Weights of a small GPT-style language model, trained from scratch on English Wikipedia: width 160.
Each number is 128 + 24 x the weight over its row's rms, rounded and kept within 0 to 255. Layers, rows and columns count from 0. Numbers have three digits each. The size before them is the row's rms in percent of the matrix's.

# layer 6 MLP down (transposed), 1280x160, rms 0.0785, rows 31-71, columns 0-79
076:125094142109123164117129130145128121079124164130136134161144091103151129131121112131145148144110135165093104150110100148136127125160147141113170142089163125099128112159151132184153129083131109135073148122132161140116082148155172113122076082
107:186158148123141104130131119151139134134095106114138152103135055178145112071096132111156094136129139136143139157114125130132151115124059140143133113151136114134080131153140099086104099140153132120129118161130123104108107158120095139132165116
093:121128111134144117126125160148072128155111142102136122131138099121115112104112147122137155117109123185114143120092131159117133126127154114149166113133147159135115121129158133063165118100128148114157161116175161143138117124086121129130100080
085:120145176097126203114155132151136133113160164111125140153127074120112121156123111103099121122124201106123123085111141128160112125131142123141118109111103133151156117124147129144128116154120107111159165137119161115104075139119147102163112139
155:146133101094120130137154121110144090150178095094132120123124083130125146146204142118170151180106154112129099103124122130107171095124138145120125129124180066118099129130116095095148111135123131095117124109100137144104133125113145087135129115
137:129110124134137124143126065125175141145110159143118102132137115128146105134129117155137147134117136076140097114136141161125113130115113094103098143174131084124123131123152148127120101106170104131110142154137105129141151129105095215106164139
132:133096137199099101138098167120067150140137110151092131116124163128135138115133119139073097099130111127116176112108114140145083124116134139148141077131130103139121117136164138123158142111130136136114164116148132116116106165154124154107105154
092:125141151140134154109143114124106109120123118098118163135136038103134141153156163122108123166119164118159121118098170110118131106149127103134126092145134152138158127117164157120156109123114151138143076119117119151117102154132161091133118134
078:125142164141138119099132109112070113140145121145114125134145096111143122141140087063116120129098117113133135120174153113081157166163107143119172124091125154104150105132144168119155115143134106167129117123120190143160086171153154114141136143
102:124119061136183138128125125163103123146131149096153117102109068141106115130143118110102141136114135146066112119128158125120164103105093102141145116144183132112119113118150165072132115139158174126154154148111138146153186121121125150131163114
077:129113128102126082136100124115161185119143086122121133152185117117132128108157135131135147117151148119144140133109131115076135145127094171111099130124150123090174111124121128151142099113151134085149116105180111125122139175142108139111135124
107:124113086142142148123120121145121157176054115120154111121144051141137137090125142110092123119115108106120169098097123185099119143126126098149137124121133100114134111131148125110146125107105124134117160131144167131153135123149175139156144137
087:136134158114128174119155129135119117141126124104084149098169138133165126101117154154199127142151075137127115138119104136121141130110116113175175142117104103150119132152100150161096120120151188117127154119108112131158152081104176101102154100
095:134137141131124098101092099116108141179148145136158128118121151141131136172164111133143159136142177137130120163123089114095131157136147165144119119119109152142114134110121137115130125113106115059167135120137140103160129138141135154096132098
095:134147117107086163101097134133167135144128130129129133169052123120117127125135121095131112125162132112116115132111083127109156098094152136111159129166134091128194138139117119117145163149134125122103082157133094098128107152098158144093110127
088:132110118148122165147161115166113177127142115158084151110138082124165134121129097082069118093129127138085141097134107119112120140169121092154138080137116138148121150146136142111138133103104130149117135111126124131083124111118143152158121117
082:082095165109143123129090139137137076124126121119127142176123164153113118185126107148099134117159101153140122134118128092145128109102148084136144158147161111125148133115136119168147127114180122130152145132155103142132115088135096141112099128
068:123119126076121106161109135140103162098123174111113095130136143143126121133104184099122138079148122169128103139088115173118106120170156149126141146114085111176108123141132133119122166129135108119161129121190170092137148101088137152138091084
092:156162098090125122142096127137119143140125150083093190122143076141151143082166141149106118152161127081139117149092132126151124088132078108178115125118136104122125127111142123107114114170093138104169110147110126137115096162114097131122171148
112:148134150127172127130146121185092114135130123112166148135142112154117095121123143114128118134125103152166081111116147149129141099095114110140138151113093197129125144132102128107127101101128141140105121116124116125159166060150081148140138124
079:147131126126146118124154130149086165131098126139134121119134082127169115130149196100122077145163148106122170138130116144132174159109113143113110120135143127133118112095110113175107080132101170122185138118106139142098088120115145120087145142
135:084123143146133098119108073115118058151123137131130113126144097160120119119146171082170161121137113110091116162104112137104103146131153147092090106091156136169098134127065168125146142119087140137105134121104119102133125131119147101087130080
076:118112158161107186116113131102133159113134155141120137134168100112141150105122156118093122128080137174109145115139113158152203109135132136148128118152113131100110133107205114164150103084106070108147128101105124164150117144100157112143110150
103:156145090134171148140098159134110130166129078147160151142138134131124131109145094109093143119139141165068131132099151170150131140150104096151139098075107086154101104152138099089116112148114138156144140158122174142138118104131095142130117106
106:101128101137109134144156111140129108087097143101167177126146136161094145158168168128104164110101145122150120107121084125155152094130124105120128154102115135167122141160143114153151127165127135167164132074099135132116120115158114145144089134
056:109111128108170092085120096148096138148144120109105122090143103134131141151145115099118112143099101119126111101156123139116087169097122122111117145141137117176131097109155135061118141098076137090103149145133097149160142119173145150084148118
081:106142102149118104123160128132115162133122123131123099124141175136125106198162175147132133121139110129142131131187148087101190157121088095093117153150097121135155118133104127129137148064146129071092181147118114128138109135080096142134123157
100:146125137101098103124139174148096124129112124157079099120164125123157180152130126116140140163127052121153150135098142104148108132151127133132117132146138121136104105147134168145151142176146105103146134150153121136126103148124115113107129139
077:076120119175095111119082136102139127164144125117156117167140117103111145173109113148108171156136101150099138147106136147129103134107134155120115155130086109131120123121153135137158141110103121154086114127114143170163169123127155083129130122
135:128145125127139107125109127121100093158131124087146129096071059130141138108157174112150119136119147115142133104106129115169138143129140153124112135116161085126106118116120121102129121124083183137137096137121110147120160139142119115126155128
114:160109110125131132089114122177113132175165149106140152116142096143133119110169140168153156099153133144123147114110105157147166082122066131122142106091131142152123101132147144075153120129115099129098123150136151156105136149141114130116135126
119:138112122074124119153158123114172120112112129148141110109142092137135109121120108080105129129131107115117114116130131162123134168098159178157141114126132166103133125150105170146135106146168114147131097189126158155119114120120153121125093104
084:120126094169142162133108130117078145125171110116131106111145129080115100138156102129087115114127120152087157088139145119149132132156141113130131112133102169134094145100121135141152143137103105173123129111116150155116122129127154143135126137
107:118154108116133124137130127097144118142131176135147089113118156130167110120083152118140100139073126126137132128162102098103194112167132176136137184102139140100167147140140146127096134119111176125106108157135130121118163142109163142137133129
084:157154094147182128143115131117094090144101106136099156092121083144139119111173184130093111168141170129114114121120169130175138147088101142156126135155136151140109163136129122109109113124124121129136145103068154118155142087144073112141143117
116:118160141149162160130079119151156118163108120126137090126146148132135076124100123100151163118137059118158140170110132149146143107104072167140135155103118121150113134113087143073114138122143129089116110144128108112128136092111123203126117089
106:146136132159143121134135127093123133120115133133101130165137113074126110135099094130163156137119153150133097140112109143187072175118123105150124099130098146142132099158166106162116125125145101168131132133121109125142126156168170137149090168
080:140111130126110110115117094135104141152123164122112114093104135114141147106112111129138087131124155182101191169143161090123127139094134075130127125153117137112108115111110151172144155118142100118118137149121159146127131114120077078150111141
097:165144090098140127138098140121086098147124155126107166143134091154102126129135177122157135133144126128122130118133174114110119079133100150103116143117104126137113136062124123104132140140107188124143095137102091139124103165134088159127172163
093:142145117117169126132071129139108138108136176118166136104131203141139132159098087149156113150141133143106146185111115106118121132113134083079165135112146096140143118156088158140129103131156121104154157138120151113133110117144118102123108133
069:122124122152187142139123109105137105120151094133121179106159136177160097132124146160147147114172141148124154164111132097090135098124115153106114105095122094142140127153114124127105122162146129129156139113097126170169140102092073147112100160
# layer 6 MLP up, 1280x160, rms 0.0936, rows 32-71, columns 0-79
092:121131080137121097132163144144159121119120146149113088136092154159158122130113176165161107157118105119164138130118153130154154135131120120123064167109142130145076114110106116127111152129123122123130118133131094099162127123121129150096147085
096:140096117160121187167133129138127134124121106140182132122114144111094100103128143098122163096114166109109165101170107116117106119127123142110126135154094087119136127109103171124141126148134118082119152119087130081151125114137114132130119120
095:092120156155131128133190155126121114110117095144130088129051109112092112131129150116180150174134145132137152107142117167131081176045134091149146120098188124155111134102108124118129117121182124176104125146109136101116140122151148137104136072
113:091131179153127135153114117125160117117094101130148136142145138123113166160116118145099169129122101156122110145106147100141162123123130117163150143151113121080092110172114133143121132104120061146123141108062138132119184154132113159142132099
114:104118125147121120144151104117146114118087115155157091118113149180110128146128158119123105158103150086100107119115128098147136156159181127132134136114093079142078204174100139166095152085154158138111142103161090146110131130087134122128144115
115:145126108112150133131142119128164112113125150134102132131135124186128150145152145134112139154087141127105133150152108137116154109091135157131124082108152093166082149060121075114141117141127146089105101084130122156095100165127150106137167124
097:126125115139128094129093087126156169111113150126150113161107134143131129104100102155133152116114113151092127156096125172117160144120108144128166170148156103087150128112110132119138144155110133168100123130158151126144166138127127174182162129
098:167086119147120089147134149129123127130085119143113121143141138168122096087136124104086153108138128119105154124161122135141210114131112161118128147179077156145093126108121166119115141153118133118167125110185131161136120121110111095115094111
095:119136160165092117160149131117112085102106129140126108099113144167098097131075160138151115093142176134156166135117167100116096164111159116143127118168136109167066125157130124161077120067101112100127138135129143133151116126105112129110128136
082:085145129139121144134143137149129127118108115121148136087123127137125118120107147060127132134097160115137125104115148143148080163123131065162178125118145105093070133144116133132135142108109122130092132132138130152154159063107120119178169104
114:085095121150117141134121143142121128131083122116117121140155134137098152124145118094113178156116156091123118112111119141165186123102152126110127154170165113146083116102115116166112137083089090115094118109150111123115156100117107105160129173
107:113137129143159104120141138134117066129131110117119133154115155162136142151142166176170121136160124149116162156131134125161183112073136164117135149129176130138033141114098176127133135103130088108135105135116093133130145130176118101133152111
110:142126096130128129110117120140174139124129136131122114158143140140106099145150146193153065111149084118133104141125116126167152116137145163095099092119166061189160140112140084142146155120108166086125116120159136130149112126142112112127131137
096:130151109125105128139176120151149150102197138125126136174105142127151153145089100110146092093118099109138139139141112134095110113155111106130069122140077126094156139101135126147112145154139152148142071107156084133157109156132149196144121191
083:112114143116133141141104150138121112133156140130133112113103095159128136126172184058155114152125159154125116140101145165108117111098124165110114114120152083115156114099135135104125111119139178104159117116145101121079120167106173118109162131
087:148117170145124129142132127128129125127122130150128139152160121135122147090137151117101152122155111098112165194161111151138133162129145188136102113145131148124121109153135134129136142153147161125162120122178116101114115158105107053131091145
073:121137137138098106141142115148136169110125191140088097144119117095106086107084132148120108112121109160142099094105109152133109133160111144159123144110168128129101133122140101123104136127101146117129112150139135078161128131077159167136124108
095:090138118122107137152089148119152090120141093164162110149116158131138143142108136176147101155137135089111142153137126089171159136152115148153084092137128126104131146153105169160120129110153114136086153108117104116130126177163107112137165128
096:124152171165106122149135137145130122100151099130143133165107138126089118107091145184142166117120113139153159129120123121077093154148129145123120127140078068107070147120117103149152129118112163139125136130133119069165122157096116145159129083
107:131098124155112130142155104139143163119128090116137121140121161062086161138140107140151144091090125110155094103139104114106123183137142184113141158124095120112164095090134058153142136118134183134123128118112119125117115131134137184150102100
140:098116144118133161147128156143159134127108130118117122137144132136105148164128138136170082118143169107137144162139092139171144139123118155095096070116191088160126132079112119141109138137140114083088097108121124146128127097186148107112141137
078:079109155144131068103142107119107134125118145148124124122109151106123125125113128123134143115162159154140151119110154095106146141112146055151177093143149173150102141143107132144136147127150134166162162137182134188156140133105143131112112100
099:132143129147140079129138140104135053116142154159154108141117128159125132133096114155119071126107137154092158131105149129120085115144160147170113127120144112143076126098120133146128125074142137141127140126112124137150095146130133118132146157
122:142113096151125178168122133139116120114112131133113151136123125110081114133153104129186151121104164114112109130141139138101110086131152117110073127152144135160133141084116114149116132115157118124098109099098142187134135105148103145105123141
084:126085117121118088145127108103149146108100154149119093168140130117101118125124128105135134106131131136169176159134109164112125140134188123146121084128136146172130134121117141139172129117108161125128146103197153194122126123110130119124096114
081:126117090133138164123121110137146143103117118135093132149136110103079153147175075141143170141122159145133132158115140150111096139107147138134118078127159146109133113104130132127120120150106108168131095101058176105145150150165168132139129150
118:128090107110131130124102157111141141127109081136118153164122120100085148136191068128094141115112152139059089110151074125116160128124137173090130114136141131141104096122121140142113136113075120149097145114085135182143144129159130125142168147
081:125122185118117125127142095114112128110132135142140144164105124107122132136090086091133154075125190148109160087174100130100125151099116149145153081157116155128124113108100133172136115119124140139088136116101094094147122181158150104152138148
116:130155123143120143129154133145136129125137103140152110122110142129095087160118108125108134135148103181124151167102151133126099115137139126107114134152074105117102113147123175141150141125131100113140122105111115121141143116115136176141103132
098:119151142134108139125181162115138104099159132168164127108098160117116135151104153096129107124119128152105107114132169111121102087150146111114124109125105151114110126130097135142102133125173142109116117119104067088133090112120150130089133156
095:115110136130090086144132056112150121104131171126097112144131172139114110139124135172156140142114178141071107105145103129103111168126137110152118156156118103134102115132120047140144153125141126131131104127122129125127158128135119124113172124
079:146125121109154141142147137129129114132101126118157109125119116200135110128158170102134103226126110124142109158100186134204128111109142126152103154119136124121138134152140143128127163115150131107116088152114108118091105127133094108090112138
109:115137139148112123149143084112165131123139145173125103124124149161150140103083171089120137141098119138130148125050123109094104160184126145207158177142122132126124151140112109155133148099140130125119157139135105115125150091082100163150127104
087:100129166145098095148132142101158139108143122187137126154086151172125175152098158123080082091124132131109166134142119084095117139147111143137108145109121102145104136127097090167116138112136097115146125117133100124149119174133131150137152102
108:125109120191131088117116090104138125103138137114125123127172141131106109108135113132126163120092173117118076149115160075133120137159160140131120121140129141135119126205102072169104137148138130152125144092142133130145150086105109152168080111
114:115109094129114206116131142134147128128074145105110107130146113152070135140153133126123144170099150136155093110144187130142142114133152118126149133147171106150119107086117126155113111100084133117107113113112171142104133091153145148115099136
084:113131163185133134138134129096145114123137101131140143130146146117082121154129118168091129081107159152126151142152105075126141145123106122124157142155127137097160129124123101128153126114139090102095137100193125149156108136103122102118181085
097:103186144125102110132114065120148086122126125130165109130118161170159097152096146134141153151098157112127108120074087123111131134125125126146104058159098155160129142186113112141099119096102110115133149097132089165154151133123106133149154126
111:124153097162138098154116139121165105137112140137156109087184139158109148149131149097073151150087156136123133112099143111197152117146142096117180168111141108125140112140135066152119120136086110129132098091134114135106127097109144155161131140
101:127134145106151097137123099132142134107145157150125140131165151194126110126129132093126120138113116109138129115088167145108098107142155113098088188130115125118123157161096116152080139201167160171136103150107109145143125136102131176123117137